Weights of a small transformer language model: 22 layers.
Each number is 50 + 10 x the weight over the matrix's rms, rounded and kept within 0 to 99. Layers, rows and columns count from 0.

# down: layer 12 MLP down (transposed), 1024x256, rms 0.0862, rows 751-803, columns 64-127
# up: layer 12 MLP up, 1024x256, rms 0.096, rows 752-803, columns 64-127
down751:48 67 58 48 59 47 70 63 41 50 66 51 51 43 23 48 62 48 43 49 52 48 54 47 56 56 52 46 32 55 53 58 62 46 57 49 40 47 52 64 56 47 63 41 49 50 53 40 24 63 48 58 40 35 49 41 51 55 58 56 58 19 71 45
up752:36 47 63 69 46 37 40 49 58 54 29 59 56 58 38 44 48 54 30 60 49 52 58 48 45 62 43 57 51 45 19 47 49 66 48 45 45 56 44 49 36 44 50 45 45 55 61 45 48 61 38 56 60 44 50 45 46 54 54 43 35 46 43 46
down752:37 62 26 53 56 54 54 49 47 49 57 66 49 30 52 60 46 51 47 48 65 54 42 51 52 57 62 40 34 58 48 36 57 48 48 36 63 48 59 44 40 49 36 42 62 45 64 62 50 61 57 61 66 50 52 47 45 47 44 42 70 45 51 53
up753:51 43 36 49 63 48 50 59 39 47 35 39 32 43 62 52 57 54 64 58 63 31 47 58 60 44 66 57 65 35 42 47 56 53 62 46 34 52 58 36 65 63 28 65 47 49 54 48 42 68 40 55 52 47 40 59 60 45 53 53 51 54 35 66
down753:45 52 49 37 54 45 62 49 59 53 39 53 44 58 65 44 50 45 46 54 58 56 51 30 60 39 51 52 57 45 44 58 52 55 51 57 49 63 57 25 46 61 44 60 39 60 56 48 47 61 56 57 49 58 36 29 50 52 38 70 59 62 27 65
up754:70 44 55 57 58 40 62 46 50 74 38 53 46 44 50 57 64 44 64 60 65 60 36 48 43 50 52 38 25 56 46 45 37 57 55 64 51 36 49 45 43 49 42 44 56 57 57 44 46 58 62 41 66 52 47 68 39 42 44 31 53 55 54 57
down754:26 63 57 58 38 40 35 55 55 41 48 58 30 39 45 52 64 38 52 46 60 46 34 53 30 37 52 33 54 59 49 48 49 49 44 54 57 59 47 50 58 43 49 63 33 53 48 43 56 56 52 52 57 61 56 51 51 46 40 56 45 46 45 66
up755:58 36 53 53 50 43 54 52 53 72 45 51 47 67 57 41 71 45 57 51 50 51 41 30 60 51 61 69 54 37 55 45 60 34 52 49 48 45 33 45 35 52 55 54 68 37 30 38 46 52 39 60 66 38 45 59 48 65 48 59 56 55 46 46
down755:47 44 52 55 46 57 63 63 31 46 49 46 54 45 51 67 48 56 54 39 46 57 29 60 52 31 58 48 50 57 48 55 66 33 40 40 59 46 47 43 55 56 48 36 22 41 46 51 44 42 50 45 63 74 57 28 65 63 39 72 43 34 44 64
up756:61 43 44 51 56 56 51 55 50 52 44 46 63 33 72 66 50 63 55 33 53 52 57 52 32 52 56 59 57 53 38 46 34 64 58 40 65 47 50 33 67 55 41 58 64 44 55 57 41 59 42 43 48 49 56 54 54 30 43 46 48 62 64 58
down756:57 52 49 25 47 57 38 49 60 42 62 60 42 44 68 45 55 44 62 56 52 48 41 54 42 47 50 44 47 43 57 55 42 39 51 49 60 80 60 53 51 53 32 60 52 53 52 48 57 62 49 39 40 24 53 57 52 45 37 52 54 48 56 42
up757:45 52 42 66 52 47 37 49 62 55 38 40 58 34 43 65 52 55 54 29 58 53 37 53 78 57 54 40 33 48 50 59 64 72 39 38 66 57 24 50 58 40 48 57 58 75 28 37 46 53 43 44 53 53 68 41 44 39 64 39 38 55 67 50
down757:56 51 40 59 61 28 61 43 15 62 56 51 55 61 40 55 51 46 40 47 48 49 60 41 51 62 55 44 70 46 51 56 66 45 59 42 47 48 43 37 67 61 34 47 53 50 80 38 85 58 40 64 26 58 64 45 57 50 44 30 29 54 51 41
up758:32 73 49 67 40 43 65 46 30 43 54 33 35 37 48 51 48 56 56 62 68 40 42 54 62 60 50 66 33 57 51 52 45 46 45 51 62 42 57 40 57 43 36 73 36 51 50 46 52 61 35 44 51 59 54 46 46 47 39 34 48 39 49 43
down758:57 27 41 54 42 35 35 61 57 54 46 42 40 53 43 53 52 53 51 56 55 29 62 52 51 41 52 48 63 40 43 50 52 33 51 49 36 51 31 48 19 46 59 41 73 38 48 56 91 42 41 49 67 37 55 50 55 53 58 57 46 49 55 48
up759:71 36 59 55 52 31 45 39 65 50 35 45 43 49 38 58 43 54 39 66 53 37 53 59 50 51 52 44 61 61 40 68 36 63 51 43 44 62 56 41 42 64 55 58 41 51 46 48 43 62 54 46 53 30 39 58 53 42 30 60 44 54 55 62
down759:66 59 58 43 44 56 60 52 57 42 35 56 48 27 57 32 45 55 53 58 69 39 46 39 63 49 38 63 52 48 63 51 54 38 58 59 54 57 49 48 30 66 52 66 48 48 50 64 48 43 48 54 49 51 51 42 39 43 50 50 58 52 50 57
up760:59 51 48 71 65 42 58 62 46 69 58 51 64 49 52 62 55 47 48 53 35 65 49 60 47 64 46 57 50 53 37 46 63 44 47 50 53 62 35 58 46 53 42 53 68 57 32 38 54 57 42 45 53 39 46 58 45 47 55 55 27 51 42 45
down760:39 44 48 60 52 34 50 27 47 51 44 50 65 50 50 50 53 57 22 51 55 44 47 44 46 68 36 57 46 41 35 47 60 55 49 35 50 45 66 43 44 58 49 55 71 41 44 42 75 64 48 43 54 56 55 36 56 49 49 44 64 37 43 50
up761:64 60 62 51 55 57 50 60 74 44 56 42 43 43 39 46 56 65 45 76 48 48 36 60 39 53 58 54 74 36 61 49 60 50 61 51 63 35 35 34 67 53 54 59 37 52 49 55 47 51 46 49 70 45 33 53 39 38 32 48 55 56 29 53
down761:50 40 47 53 38 58 59 49 62 50 44 56 38 45 43 41 46 62 48 63 68 51 47 65 38 42 42 52 69 65 73 64 50 62 69 45 69 62 57 61 53 39 55 52 55 47 46 43 45 36 47 51 69 39 37 40 52 46 61 48 43 46 41 49
up762:44 63 70 64 52 48 52 56 57 65 52 37 51 56 48 59 47 61 56 71 65 53 53 47 27 46 41 38 51 44 33 50 56 55 46 51 45 39 56 52 62 61 50 70 50 37 43 42 49 45 53 60 58 42 42 58 80 50 52 47 50 66 46 50
down762:42 41 32 44 47 43 62 41 35 47 57 47 49 58 52 52 57 68 42 41 48 54 36 46 45 39 75 35 42 29 56 71 51 61 37 35 41 41 41 45 29 24 46 46 32 67 50 49 91 47 48 74 50 47 59 34 54 47 53 52 50 35 55 43
up763:80 53 54 67 55 35 46 68 63 61 40 43 58 42 40 54 53 52 55 55 34 47 64 75 36 65 29 54 43 51 58 32 61 52 64 56 50 62 41 49 44 26 53 50 34 51 52 68 47 65 52 41 44 51 60 46 57 40 52 52 39 44 60 65
down763:49 46 59 62 59 49 37 67 58 64 47 70 67 70 39 50 52 52 33 48 55 47 63 42 72 52 68 50 59 39 56 64 53 45 44 50 75 63 44 47 55 42 40 27 56 45 55 36 39 57 55 47 52 40 55 48 62 49 43 58 54 48 47 46
up764:59 58 49 64 53 48 71 47 42 47 35 42 65 39 70 54 36 37 47 38 56 65 40 44 70 37 52 47 55 33 40 54 43 48 38 49 73 34 41 47 48 30 53 52 50 50 57 48 44 48 49 37 44 54 38 50 58 35 26 51 48 57 45 71
down764:57 47 58 42 61 46 64 58 57 56 50 46 39 47 47 63 51 45 34 57 37 64 56 65 42 51 52 56 52 58 69 44 44 53 49 59 47 42 39 59 55 47 28 46 28 30 57 24 71 54 56 52 37 62 31 51 47 55 44 34 36 62 52 69
up765:38 48 41 54 52 56 66 48 49 64 40 44 55 50 63 58 51 43 49 62 44 53 58 60 74 45 54 49 35 33 45 57 24 59 55 42 54 52 40 58 52 50 32 42 50 47 63 48 44 50 42 52 47 47 58 71 44 54 56 51 45 64 44 61
down765:54 46 39 43 53 53 42 61 45 44 53 56 23 50 57 40 53 56 28 47 50 57 53 44 52 52 56 53 47 58 52 69 49 47 57 47 47 38 45 54 32 35 53 39 57 38 54 42 54 52 64 51 58 54 46 46 53 64 55 49 50 36 50 44
up766:41 33 64 61 46 44 66 65 42 47 41 49 59 45 58 55 37 60 55 39 54 32 44 52 49 29 64 24 59 27 54 45 61 55 44 36 55 40 46 53 38 52 49 41 53 50 39 61 38 47 56 48 56 62 55 75 52 53 47 41 49 47 36 34
down766:44 38 50 49 52 37 57 71 47 63 58 47 32 37 66 61 37 43 58 40 70 56 45 54 39 35 43 40 50 57 27 49 57 37 54 42 38 49 47 47 43 32 47 48 74 38 40 51 38 63 32 57 57 60 50 48 59 52 50 47 47 64 26 44
up767:59 47 38 68 46 32 57 54 54 49 57 49 68 57 53 50 28 59 47 49 53 58 50 49 43 58 54 34 68 42 56 45 32 50 55 49 67 37 44 39 43 47 52 39 42 58 40 26 57 46 48 57 53 52 40 68 54 45 43 53 60 66 42 61
down767:52 45 56 40 69 33 60 37 54 45 28 63 30 65 42 58 50 61 52 55 55 49 42 41 51 55 51 37 41 49 61 50 39 31 48 40 53 53 52 63 49 49 56 52 56 60 51 48 66 55 45 59 43 37 50 38 54 65 54 56 49 59 51 40
up768:55 40 57 59 60 28 42 51 64 38 30 50 58 38 64 52 55 38 62 68 45 60 53 63 37 48 41 62 70 48 47 32 66 60 64 47 49 45 45 44 73 49 51 65 63 52 60 41 47 57 60 54 65 41 33 41 55 45 47 46 42 47 47 60
down768:50 49 60 40 49 38 49 46 56 52 43 42 49 62 23 48 46 52 56 43 54 56 57 56 38 52 57 39 50 68 56 45 55 53 30 47 46 40 58 46 51 44 28 50 48 49 36 46 23 52 69 58 49 41 54 34 60 54 35 65 38 38 50 44
up769:40 42 55 64 48 22 41 55 46 56 62 45 50 63 50 60 34 48 47 50 61 29 55 49 59 67 56 42 51 55 42 44 48 60 67 44 66 45 42 59 44 59 40 41 59 54 27 64 47 51 55 60 68 62 41 50 47 54 45 30 59 37 28 43
down769:32 57 49 59 50 44 57 53 40 68 58 49 45 40 61 41 62 56 50 40 56 59 42 45 63 53 58 51 65 75 48 55 61 61 47 53 43 53 66 47 32 53 48 53 39 52 45 62 52 38 51 64 39 59 48 50 47 74 62 46 56 57 51 43
up770:60 48 47 57 58 31 50 48 48 37 54 46 50 51 51 51 73 76 59 43 47 57 38 47 52 49 31 58 66 51 62 58 53 43 47 49 37 50 47 47 41 51 31 73 62 50 52 38 47 45 41 45 51 60 42 52 51 46 57 45 40 47 54 72
down770:45 54 49 62 48 54 57 48 45 64 50 49 35 60 71 63 42 53 53 51 33 60 46 43 49 46 41 55 49 51 50 43 47 55 52 54 55 44 42 55 35 48 51 35 43 45 48 59 44 43 46 52 47 57 53 38 66 65 56 57 42 42 32 64
up771:48 43 62 50 46 30 59 32 47 51 33 49 62 50 51 47 29 51 57 65 82 52 75 54 41 52 59 42 51 32 44 61 65 46 42 58 42 48 56 40 44 53 31 30 60 55 53 48 42 51 68 35 60 49 58 60 45 58 51 36 38 40 38 48
down771:41 59 52 36 55 53 41 31 61 40 57 42 42 46 45 62 46 41 60 69 46 62 42 40 47 37 50 38 66 64 56 84 40 47 53 50 40 43 56 46 28 50 51 50 39 56 58 41 31 65 58 60 68 51 47 49 51 58 55 42 47 50 72 52
up772:60 44 58 46 61 40 49 59 59 50 42 51 51 23 47 69 29 51 50 59 54 50 58 59 56 66 49 65 39 43 39 45 51 49 41 42 48 44 46 44 43 55 39 46 49 48 44 36 42 56 45 45 51 34 52 53 34 52 43 45 51 45 59 63
down772:57 51 51 15 55 52 53 44 44 52 50 52 38 48 52 57 31 39 34 43 43 65 53 57 47 54 57 63 39 49 48 52 50 50 44 60 45 52 62 62 61 57 36 41 47 63 54 53 36 53 70 52 54 49 56 60 61 62 51 49 55 46 47 42
up773:31 47 47 62 56 38 63 51 36 49 51 51 51 46 45 63 41 56 59 43 46 46 72 25 43 32 50 51 62 41 46 41 19 49 57 34 43 54 35 48 64 52 50 47 34 43 52 35 48 52 47 53 49 51 53 65 46 33 46 71 33 39 43 62
down773:55 58 42 74 57 29 56 63 55 47 50 51 63 50 42 46 43 38 45 54 31 46 44 55 66 50 53 47 46 45 48 58 70 58 41 55 33 69 31 55 41 42 45 37 42 65 36 43 72 59 25 48 51 38 56 56 55 29 39 55 48 49 47 39
up774:71 44 62 59 58 25 67 49 38 57 51 44 42 46 68 59 54 48 68 55 52 46 37 54 48 65 42 44 55 57 22 53 46 56 43 57 67 41 38 28 50 56 46 57 51 61 54 49 41 50 67 37 62 65 30 42 42 35 56 55 41 48 38 51
down774:52 59 42 49 48 24 47 48 59 41 63 53 35 48 79 36 46 55 47 72 36 43 62 69 35 39 73 32 43 50 42 17 78 68 60 64 58 50 30 71 48 37 56 43 18 41 39 37 49 48 54 70 68 46 60 38 48 42 54 41 41 66 48 41
up775:64 57 64 58 47 55 35 44 49 65 52 47 51 56 62 57 54 58 59 42 42 55 43 42 46 62 44 47 52 41 38 52 53 53 51 58 56 53 43 55 45 52 48 48 47 55 43 44 31 59 48 52 60 42 52 59 49 40 51 65 38 66 39 48
down775:58 36 61 66 53 43 45 58 43 58 52 50 29 54 44 52 46 45 70 58 29 52 41 43 57 59 42 60 55 47 62 51 66 45 59 54 41 52 58 68 45 59 57 53 41 52 37 48 55 43 43 53 45 59 59 46 26 34 51 40 28 59 51 52
up776:50 51 53 50 50 32 59 50 53 55 48 51 55 56 65 49 54 43 40 41 70 51 45 37 47 47 46 51 59 51 50 47 34 35 57 73 65 46 55 47 64 51 44 71 54 49 60 57 51 54 65 46 48 37 68 52 45 46 51 60 50 44 50 63
down776:46 45 55 30 44 47 57 36 69 54 48 44 43 55 47 58 56 47 41 51 43 45 51 46 35 49 45 40 55 50 35 41 58 45 53 44 53 65 43 48 55 47 49 54 32 32 48 44 26 57 49 61 33 51 47 46 50 48 52 40 57 29 67 48
up777:42 25 60 51 48 54 48 72 58 48 44 48 58 42 54 59 66 58 59 57 65 61 51 48 49 49 44 55 48 42 41 63 80 40 39 41 60 52 57 37 54 52 47 51 44 59 51 57 42 50 61 34 76 45 51 53 49 52 48 48 46 35 49 45
down777:55 62 38 54 54 40 54 52 45 67 59 52 47 60 47 63 55 48 60 49 50 39 34 32 51 51 46 47 41 64 46 34 40 28 71 43 41 42 51 50 55 39 39 48 37 41 49 52 59 37 31 24 43 40 54 35 54 45 68 35 46 56 51 53
up778:57 52 60 54 59 56 39 37 51 43 40 37 58 45 60 50 47 50 50 60 46 48 40 43 38 57 49 54 66 45 31 58 58 51 58 49 58 33 47 43 53 55 45 69 60 48 55 34 47 54 36 68 45 52 50 62 53 41 42 36 38 46 45 64
down778:58 65 40 29 52 58 44 40 53 40 32 51 58 56 38 42 49 52 47 44 31 48 45 47 49 54 47 41 52 49 36 40 52 54 51 52 68 32 59 40 49 37 40 53 33 51 57 46 59 59 57 70 55 54 63 64 35 30 46 64 47 47 54 50
up779:42 35 43 55 46 57 55 41 62 54 38 50 53 54 61 42 44 57 57 57 73 59 44 45 36 55 45 43 50 45 49 56 56 37 41 49 44 41 48 37 55 61 46 57 45 69 54 73 44 47 36 72 41 41 59 53 41 35 40 38 62 37 33 29
down779:40 32 57 51 30 61 68 39 53 46 43 71 63 40 67 61 46 54 36 64 56 54 48 51 48 46 50 39 44 53 29 49 61 46 40 63 41 58 35 50 53 38 43 56 55 57 47 46 43 55 40 47 31 47 56 36 47 57 50 57 35 59 46 44
up780:58 59 43 63 54 50 47 50 60 46 39 34 54 37 56 74 28 24 45 42 51 45 38 60 51 61 53 57 44 44 59 56 61 42 59 46 47 44 54 44 55 56 38 51 39 47 61 55 48 44 47 28 56 53 48 66 46 40 34 30 44 66 37 58
down780:36 46 46 49 33 59 65 73 54 46 44 46 61 64 43 64 48 38 61 28 50 41 48 38 43 55 48 64 43 50 49 29 50 41 35 79 47 55 43 46 51 63 40 58 41 37 47 51 48 29 45 65 71 38 37 52 57 51 58 36 43 55 60 44
up781:59 33 54 51 44 33 48 52 51 64 50 52 51 47 58 52 45 71 62 54 57 43 48 39 42 39 63 35 57 46 44 29 63 70 39 23 64 33 37 52 44 45 37 61 43 67 57 39 46 64 54 50 57 53 48 56 50 47 43 32 28 41 49 57
down781:46 62 49 57 56 36 59 45 35 35 61 48 51 57 40 55 43 62 61 51 65 68 62 42 44 65 48 73 42 40 46 63 40 73 37 83 28 29 51 27 60 44 55 44 54 54 49 58 65 40 36 50 50 49 61 47 42 33 43 52 56 45 50 34
up782:45 35 40 62 52 35 53 61 51 50 54 53 69 36 43 36 58 55 56 41 46 43 41 59 50 46 57 46 58 42 62 48 48 53 39 57 69 37 55 49 34 39 34 44 35 50 52 66 49 71 25 59 58 47 39 30 47 44 59 48 42 51 58 43
down782:54 82 60 46 61 62 48 51 55 34 60 55 37 47 55 62 32 33 47 33 66 29 55 34 42 51 33 77 62 58 47 51 59 44 58 28 49 53 51 60 31 54 48 53 59 41 37 38 77 47 65 53 31 41 65 53 53 68 40 51 52 41 54 61
up783:49 52 59 58 39 58 62 40 38 48 51 43 52 49 46 53 48 26 55 45 53 56 65 52 56 57 46 67 46 29 40 33 34 50 31 52 45 45 41 52 51 43 46 58 48 50 46 37 46 46 51 54 50 60 53 56 30 48 38 59 53 41 49 53
down783:54 42 44 28 44 35 70 51 58 61 52 48 54 51 31 28 61 59 59 35 59 41 50 51 48 61 52 43 36 30 52 39 33 45 33 57 37 49 22 37 40 62 51 54 58 53 45 73 39 38 67 60 47 65 47 31 49 34 57 48 33 50 55 56
up784:70 41 49 54 50 47 46 47 67 48 46 40 54 50 66 48 51 37 51 57 54 63 43 51 57 49 57 55 64 40 39 42 34 50 58 54 70 37 53 46 47 64 32 68 55 40 57 51 38 54 51 63 43 49 54 69 53 24 56 52 41 49 51 52
down784:53 67 31 58 64 43 52 48 32 38 55 43 43 70 48 46 36 50 58 53 32 42 45 70 37 43 40 60 49 65 51 49 48 67 38 41 64 48 51 64 54 53 49 50 48 37 56 38 48 54 61 58 34 62 43 55 53 36 59 65 40 30 52 56
up785:52 48 66 50 45 37 45 54 40 44 40 37 79 44 35 44 55 60 63 65 49 52 58 55 49 41 67 48 58 52 38 41 57 33 48 59 57 49 52 47 53 47 32 54 55 47 54 31 47 53 46 60 61 51 44 45 62 39 36 45 60 47 49 49
down785:44 66 51 66 47 44 50 39 45 59 57 51 36 45 60 46 41 62 48 54 53 41 58 39 67 57 43 49 41 38 52 74 43 59 50 49 38 51 61 40 50 41 57 61 50 65 53 64 32 47 55 55 45 42 47 52 64 52 76 60 25 29 54 30
up786:49 38 65 56 50 43 43 75 34 67 41 50 60 24 47 50 52 44 52 31 57 47 48 63 43 49 50 57 54 55 53 53 59 54 67 56 51 35 48 39 44 60 32 59 59 53 52 62 48 57 62 51 52 51 56 45 39 50 53 65 40 47 49 48
down786:37 49 72 24 49 43 42 48 38 44 57 56 56 56 54 65 71 74 71 48 42 34 62 44 56 44 61 51 49 41 25 43 37 35 43 55 51 39 53 72 50 41 55 44 50 31 39 50 39 46 49 36 39 55 52 38 55 38 56 42 47 45 26 57
up787:57 50 54 60 35 44 43 47 48 53 57 35 49 45 56 53 48 53 65 49 53 48 53 45 48 54 50 59 49 51 42 42 48 49 55 59 51 62 43 41 53 51 51 39 50 60 43 40 48 60 44 45 45 48 46 50 42 56 45 43 47 47 48 44
down787:56 52 49 39 60 51 57 50 45 44 53 63 52 46 65 48 56 45 37 55 59 51 50 48 57 64 56 61 57 54 51 57 46 48 41 56 55 41 49 38 57 50 70 58 55 49 47 59 64 39 53 52 51 50 44 47 47 49 43 46 55 56 49 54
up788:58 48 53 55 28 34 50 52 49 51 47 42 53 43 51 32 46 52 67 49 57 38 31 49 47 42 36 54 72 44 44 42 51 40 66 31 53 39 40 40 47 58 65 55 44 44 49 55 44 68 53 47 61 32 39 58 81 35 34 44 54 58 41 48
down788:56 54 36 41 50 47 44 50 22 63 44 45 54 31 63 42 52 53 53 55 63 60 45 44 54 37 45 22 47 48 62 48 56 42 44 54 27 51 49 52 37 45 52 49 49 60 52 39 41 61 41 68 47 57 39 40 58 24 50 35 54 35 55 44
up789:48 46 59 52 62 50 45 43 50 59 38 46 49 45 56 47 45 49 53 62 43 46 45 48 43 49 41 46 54 44 59 60 41 53 48 41 45 51 57 46 52 60 39 45 50 60 53 48 44 54 53 52 60 42 42 60 41 42 39 57 42 49 46 46
down789:48 70 60 47 54 61 53 37 48 45 53 53 49 53 53 56 49 41 57 47 50 61 51 49 52 51 43 41 49 34 67 51 51 52 41 44 43 45 56 50 52 46 52 48 55 46 65 54 55 47 66 43 49 47 45 39 66 49 50 56 58 40 39 52
up790:66 23 51 64 50 48 32 61 51 52 40 58 45 54 59 60 42 58 55 55 49 61 41 47 53 62 22 62 73 56 47 77 68 37 63 60 52 52 34 59 69 52 38 53 69 45 50 47 44 58 66 65 56 49 61 64 65 27 57 35 40 35 57 55
down790:45 51 46 61 47 50 50 37 51 41 43 69 63 59 55 65 60 47 47 54 46 69 47 41 39 50 48 35 37 60 56 35 64 60 43 53 75 39 56 60 38 52 43 43 44 49 47 44 52 53 33 63 57 45 45 61 51 48 61 59 77 65 54 42
up791:57 47 49 54 74 47 46 39 60 43 45 40 54 43 53 51 50 42 38 54 37 49 31 49 44 42 57 65 49 40 49 57 33 48 29 23 62 50 68 35 57 40 56 83 55 36 52 67 49 43 25 42 50 49 36 62 46 43 42 62 54 47 44 50
down791:46 69 46 59 51 37 54 48 60 47 44 63 41 23 34 39 63 52 44 57 38 43 47 57 40 41 58 42 48 26 55 43 40 66 40 58 57 60 61 59 39 70 42 62 53 33 49 55 61 55 37 43 60 58 29 50 64 46 42 66 33 34 47 58
up792:50 51 42 57 43 59 61 58 67 54 59 49 74 33 53 49 54 41 36 46 50 49 33 45 54 43 39 65 58 33 37 46 37 49 41 57 35 58 57 60 69 52 49 55 56 57 52 53 45 56 53 59 52 45 40 53 25 54 45 34 39 43 33 69
down792:40 40 61 49 43 57 40 67 22 63 54 40 53 39 41 44 46 44 64 46 54 48 41 56 48 43 55 63 67 42 35 64 29 69 46 54 52 73 45 51 67 44 52 36 53 48 51 40 61 54 61 45 53 50 51 52 50 38 65 48 61 30 57 48
up793:35 54 63 57 45 45 31 62 53 39 58 39 61 48 49 56 51 45 73 41 52 43 35 55 52 44 39 55 45 59 44 46 52 41 50 57 57 24 57 49 42 44 43 69 41 63 52 53 45 47 52 35 53 49 47 42 76 48 51 57 56 50 45 53
down793:45 43 53 58 40 54 54 51 36 43 53 37 48 61 67 29 63 54 42 63 46 27 41 27 66 53 53 46 66 58 41 47 60 52 62 53 46 46 51 50 59 57 36 45 45 50 53 69 70 49 55 62 42 55 48 46 50 26 63 38 46 49 31 39
up794:48 46 45 67 56 51 52 44 42 42 49 51 55 44 29 46 60 50 45 37 47 67 55 46 43 41 45 42 33 52 51 39 42 55 58 50 57 59 51 38 46 58 60 58 53 48 62 57 46 47 32 49 62 29 34 68 42 45 41 44 50 49 52 66
down794:41 50 48 52 55 52 36 50 52 26 48 33 64 45 45 48 49 52 46 52 44 64 65 74 48 56 37 34 38 46 41 53 51 41 60 57 32 48 43 35 48 62 49 67 32 57 52 55 57 59 50 40 55 65 63 50 35 49 59 34 58 69 52 55
up795:50 32 53 64 41 54 47 71 47 66 55 46 50 49 65 31 56 53 63 65 50 52 36 29 60 54 38 37 66 47 35 41 59 54 45 57 65 38 53 44 49 42 46 54 44 48 58 44 53 57 62 44 56 40 60 39 39 51 39 51 43 59 46 58
down795:61 58 47 49 63 60 57 57 52 48 37 68 40 52 46 30 57 53 56 58 67 48 52 62 52 54 30 58 62 63 35 42 39 55 47 32 47 47 52 65 33 45 38 40 38 36 46 50 72 44 61 64 65 38 49 35 50 58 32 34 46 55 71 42
up796:65 48 59 61 54 44 47 45 35 44 39 56 58 54 61 56 53 70 54 46 47 43 46 54 59 40 56 44 41 63 47 61 50 56 45 43 55 52 54 51 56 53 35 55 38 55 48 40 50 53 47 53 56 47 53 56 45 48 47 53 46 55 49 50
down796:46 61 55 61 36 62 45 43 48 50 73 54 52 58 62 55 53 59 60 49 54 50 46 45 55 50 52 34 34 52 56 55 59 46 44 50 47 55 52 34 42 50 51 46 40 36 40 47 58 50 48 44 32 48 48 58 60 64 49 50 38 45 60 38
up797:57 43 35 67 67 51 43 60 48 62 35 45 63 50 53 56 54 49 50 63 49 57 56 40 38 41 37 45 63 68 46 43 46 50 35 28 68 58 37 66 37 57 45 51 51 40 45 43 50 45 32 42 52 39 52 70 47 53 49 40 49 44 56 47
down797:64 53 39 69 51 57 37 56 41 33 54 52 52 41 34 44 71 57 71 78 54 37 42 47 52 48 54 44 57 73 51 41 35 24 56 51 63 56 62 45 34 47 60 45 55 47 59 60 64 65 56 43 62 64 39 47 43 59 46 47 35 44 63 41
up798:71 55 41 59 39 40 48 60 31 54 46 54 60 55 59 46 47 40 60 43 54 66 35 35 53 48 45 45 55 56 55 56 44 47 43 38 41 27 39 49 73 40 53 47 50 42 57 63 43 52 66 43 58 55 47 53 65 61 49 56 50 54 38 57
down798:49 65 63 52 60 56 50 36 57 43 35 46 42 66 55 56 53 52 40 30 47 32 70 40 48 41 50 53 47 36 47 36 36 52 55 46 73 35 36 46 49 50 52 58 56 48 52 54 51 45 45 55 52 51 41 54 51 63 29 57 61 34 52 53
up799:55 46 47 63 52 50 68 40 62 58 50 44 43 38 69 71 49 46 50 63 55 40 31 56 55 46 55 60 45 52 50 55 54 52 48 45 51 64 42 27 50 61 39 45 61 72 40 59 46 43 50 44 69 59 42 34 45 30 43 41 43 67 27 50
down799:47 51 32 30 48 49 45 44 53 54 57 71 60 59 39 59 54 44 49 39 53 31 53 58 46 64 52 45 58 46 55 43 52 46 61 27 57 45 50 56 67 40 46 52 51 37 46 76 33 50 50 41 34 69 64 53 46 52 58 48 40 52 59 53
up800:53 57 42 67 43 43 70 54 52 55 67 45 54 53 48 56 32 52 56 55 53 38 47 35 61 53 42 40 61 56 44 50 55 48 56 45 60 57 54 43 59 65 53 54 50 57 40 44 51 49 49 44 60 60 46 42 57 51 49 46 34 72 25 59
down800:55 53 60 58 53 46 53 42 52 44 45 65 39 64 42 39 41 45 62 55 39 58 37 35 52 38 47 43 40 62 55 62 61 48 61 43 54 62 56 78 65 69 45 50 40 75 52 63 27 68 55 52 36 45 60 57 73 25 64 56 40 60 38 68
up801:52 30 63 60 48 21 45 61 67 44 36 56 52 47 45 38 69 31 66 67 58 44 57 39 56 47 46 48 61 47 52 28 56 50 60 57 62 33 62 38 48 65 50 64 48 51 56 48 41 65 54 49 49 48 49 58 65 29 47 42 51 27 39 57
down801:62 69 48 55 54 34 39 53 53 38 56 32 34 50 52 31 45 55 55 42 52 70 54 57 38 57 64 46 51 77 34 46 58 54 51 48 59 88 49 65 57 45 39 51 51 45 33 58 52 29 47 50 45 56 50 34 70 49 42 61 47 46 51 50
up802:36 36 60 62 52 34 57 57 63 36 50 43 71 48 45 75 49 63 59 56 52 44 45 36 57 51 46 61 45 53 45 48 58 49 45 66 55 54 45 20 59 47 61 65 77 51 36 49 53 64 53 34 49 42 39 40 50 43 35 50 48 47 46 53
down802:42 47 33 47 57 60 59 50 52 47 49 51 67 48 29 44 35 45 49 58 43 41 47 49 54 49 53 42 54 47 54 39 56 48 47 30 77 62 41 40 42 40 66 55 56 58 46 53 53 68 39 30 54 59 43 46 61 40 56 33 54 65 58 57
up803:54 34 47 53 44 22 60 52 67 46 52 50 58 38 51 64 45 55 53 51 57 44 63 26 51 57 51 70 47 49 49 52 50 65 47 44 49 58 47 43 58 53 48 44 62 44 53 40 41 46 45 39 51 43 52 47 45 44 50 41 45 46 50 47
down803:43 47 44 51 52 44 45 66 50 50 68 50 44 50 46 45 40 54 52 48 61 25 53 51 46 56 40 48 77 29 54 58 54 47 51 79 48 48 63 49 49 65 48 55 50 54 61 53 50 48 42 36 34 56 50 43 48 49 45 60 54 46 43 66